config.toml
n_layer = 8
d_model = 128
n_head = 8
n_kv_head = 1
head_dim = 32
d_mlp = 1024
vocab_size = 2892
activation = "tanh_gelu"
norm = "rmsnorm"
norm_place = "pre"
norm_eps = 1e-05
positions = "rope"
rope_base = 10000.0
rope_fraction = 0.5
qk_norm = false
attn_scale = 0.177
bias = "none"
tie_embeddings = false
parallel_block = false
init = "trunc"
init_std_qkv = 0.0743
init_std_o = 0.0
init_std_up = 0.0743
init_std_down = 0.0
optimizer = "soap_variant"
lr = 0.00711
beta1 = 0.95
beta2 = 0.99
weight_decay = 0.083
lr_head = 0.00855
grad_clip = 1.0
warmup_steps = 200
schedule = "wsd"
decay_fraction = 0.846
decay_shape = "linear"
final_lr_fraction = 0.0
batch_tokens = 32768
seq_len = 256
doc_mask = true
train_tokens = 156000000
steps = 4761
dataset = "wikipedia_en"
Each number is 128 + 24 x the weight over its row's rms, rounded and kept within 0 to 255. Layers, rows and columns count from 0. Numbers have three digits each. The size before them is the row's rms in percent of the matrix's.

# layer 2 MLP up, 1024x128, rms 0.236, rows 794-836, columns 0-63
089:117155160091124112159115109131059110158110126149073116124092111101111113138116133088134144115108116161150150121097110128130186079126111113131152162150084103141141084153130108157143117126155104
098:154135176133122148114129114131145117149123130146153170113139138125098092138155112129104113111159136144164167141149107139079168152122145111143147179130145096112090170098150131115136138134105131
102:153143114129088141152098165172106125142144181138085154113138146167113136135134125142125154138151109115139148169130159142164160127135114161133155096085151129120126123136160153177116150091161149
091:152099114126099142146160170122157116118110133132126165152145160146109111144124134127129119098121152116141138122073181178114141144138096132108141115091156132155075142115110090144133126127113123
097:084119169115149116152117129161120100144120116112144145149106115103123086153117150177165155133097131121132120098098129166095116134111140135166128139125142159160137106136149173121077116108133136
103:093115161104090112127121144123150135170179173105118137127128128123139124167102117142120114165164143127129133118105168177153161158179113139128082103130156128077125086133128141103125138125130150
100:098158106123159132134165139175107124152163131138136162160111153134123106128141116148144114101177125134141145091164204148137133099124118181185157138131133137107132090157138137152141098132117151
101:093104150104090147169122138107085138136121131094132143143135132073121147140146116119125122107156092125138155141099103147100127127139167131142152094136145130139123174075083135118096102114118125
103:148127133178091119138131137103137088125151151138127147168109102134149117171098068109120145138086137124140100125124120148085121131081074139145144124158144147141140095130155122142096154161111115
088:110135118103117120161158110130136106151122163109187150128133111079093086108177093103140150161129119125167119112124132143078131157099136106143143137140101160137126136129145130124100096179134146
085:105098159147149122119113102129155117172129139130157124116162101082117111100162134162165140116101165107138118110087138116144115105128119126086174135099088132193143150138125107122161135115171131
097:087144125131084138130157139127120194126104122101140101115129115125155113126126159106118154115086143165139115155132109088159149142156151132120137100130170109100161119144163086135123116133112105
090:106084145102121152161099058112114144128161117154062144141107137134113092162119150116134097135147112129102111149152086123203112139126124138113100113136117093101137117158146102116123146085132077
095:120117124159129106115130136131110124128137129119083144161117116114106122130133159132138126076129118122123171133155137083136140120103176158079126150129139103165123073112133123055109154111083145
115:106093162077065154120118142127128152148102134128120104129080101119108138163129129147134123137130125121157130135147140146115134108097108139161095145112156138150134146107151088140161145135106106
090:125116156121132158104109115109153119163157121097174118117112100122130153104093126135106157105175101154102147126147119117125172137119122128107118109122140140131111140095132152117150065200133121
100:118161138108122119137142099125104148113161143164125107113153123135157155112119118141132091119109155092099156158088125103094138116124198125144166131121115112181116141104142104149120111146111150
103:106102111141161140148128142108133107161131160098155099129133152146109146116119130131123133112082112124139172158141164124152122107074102119144140103154081101131097135121124091155114086142133167
094:132118128114104118111122100102178124095148109131124137121125116122105114143131136103134098155149083136129107144135121121096133137118111177104161153142134130208117102160154112118085176104129125
096:158106115183107096139101130151134152147111130152169129150073130086144109134090162098160107108158136111154152155096164148123156118131117127114188123154136107149163101157173109106153132133111160
105:099097139093117141112164128140148155138143116089107108091142116099111135121068151117155124120103160124151138154113135127128094151126091091132090167150088115144141075149115128102143157169098105
104:144153124143113159126165099120122109112128136119147106125119109159131131108132092110136093100117187082127137123146145158111100148172124122127090122143139128117161081173151130111108158104134138
095:103122131110137130120136121127114102106120109135090115109141091113106094135095128153152158103096151136139107138109117152137075101095146122117131164191119130116159130093109104119137132145127117
111:105143125124123172129131116101135103127130120164121108089104134118085138147155133093125095173117104140116115153148160131154109148146132115127147126125107101153126158147067103152111138095118093
102:123144088142131145139121140125135150174152119141140093151181118137179141134131136107140072178144084139094150168150135135144121120109127159127142112120106138110085168142109083134093124125103136
105:089137152121145123130152109075121129155130093172117179119165138129132082095131108086102151144117115120126101138117104097116124130091161133083135073125102122121148138130155121118143095096120120
103:150159138116116130136140141102154095138067153140161118135070168080112133129115133118094100101130149139170133131149119154144132108115141140116103105133154114141112117108108120158153097130101141
093:128123145119139117154141070142127153151118121153149148164143115134100151101123146149115161157149140134156143156117135128159116167100139163093134114148118119103094102142117105158081088137112138
111:095113184123107130130138110123092137139113126121102176135123140089092125095166137110105087135084166107148146161113188132120091118132132122141142136114155141126104122132169133129126151104106157
088:158083151125089176148123105112125156189106133090136126159120111145145092150141134105142104123105124129136138136091126084160128161139164123120127154124157119168123146143123125113136189135094146
100:131120134153085126144114131090082147116119127134118161112108147146148102124114143125140120124136110104100135086161157163149127100161163133162154050058122094144163138103162114150168172093091152
100:118124121134156103141147111135148119129107102143131146113159135132141129132174101176120128113188109118185108114177125088112134142114133126128109151140144121182165102141131097117173099171061137
102:123130140132092137143094063104134158135142137165152109125154131076116096071172155102124111078154161141141046115116102134140116119141151154154145103139172119131109120153160091135120116106116100
102:106134161104122109090111082107136148136114116156132104113143128081123135168166126141136122092109141107116122114149132091099097115084096119119155105127127091138102189119090114100134138093091095
096:151126117129136127156119108128166103181168159130129110113095134081129165103150147102124109129134133144073094114115120137112188120123107093103147161135100166129099133102108156097104101088158176
105:099153153176138097088102132178139157118129138106108177103136116134149165116141131126107150142137151135126146150096151137138127128128184131120161137151164105107146093112146123145106162150067122
102:133133168180103170113124102086102145139094092163135139131098134104145142087133099152114141130125163144091121159158130152141104124159143094107126139119189135133114144166107160117136132152104125
096:100129144141071151115145115104162148127114117118114143117179128131133122097113137138145131130094139149136116116143157166127118141134151136115146155105151138109143102119145138158169163097146107
105:143099128141144100110115119141140100074159152093132089177119127124115136151139145134169170084103091106155123114116096155118164127113105093107141105086168113095122123113101105138112148160140132
109:115124116184110135130098128158194139116126199142106130166139127086109158101109121135146136139112109144197131120163126147160124084135096121178153102115199111116109150147151113141122145159117134
095:121158126113139162145156145141164171160120163158138130117135126131160163101112079105147085150143150117163130144134194141148154122093106117130142159127112090099116136087157149110103136120130136
105:162140139117149151167091104129096078077159127122154132120148136108138154148105106124161121102136121133146102109109142102160131169130132133118122159160147131120118111112127147116114129116166090
086:177124126128115129107143133135146164155120140141126124094127112097153123114112120136146138138085131135145092071171128124153125143120113114081094109077141122131103136094127108131092077131142131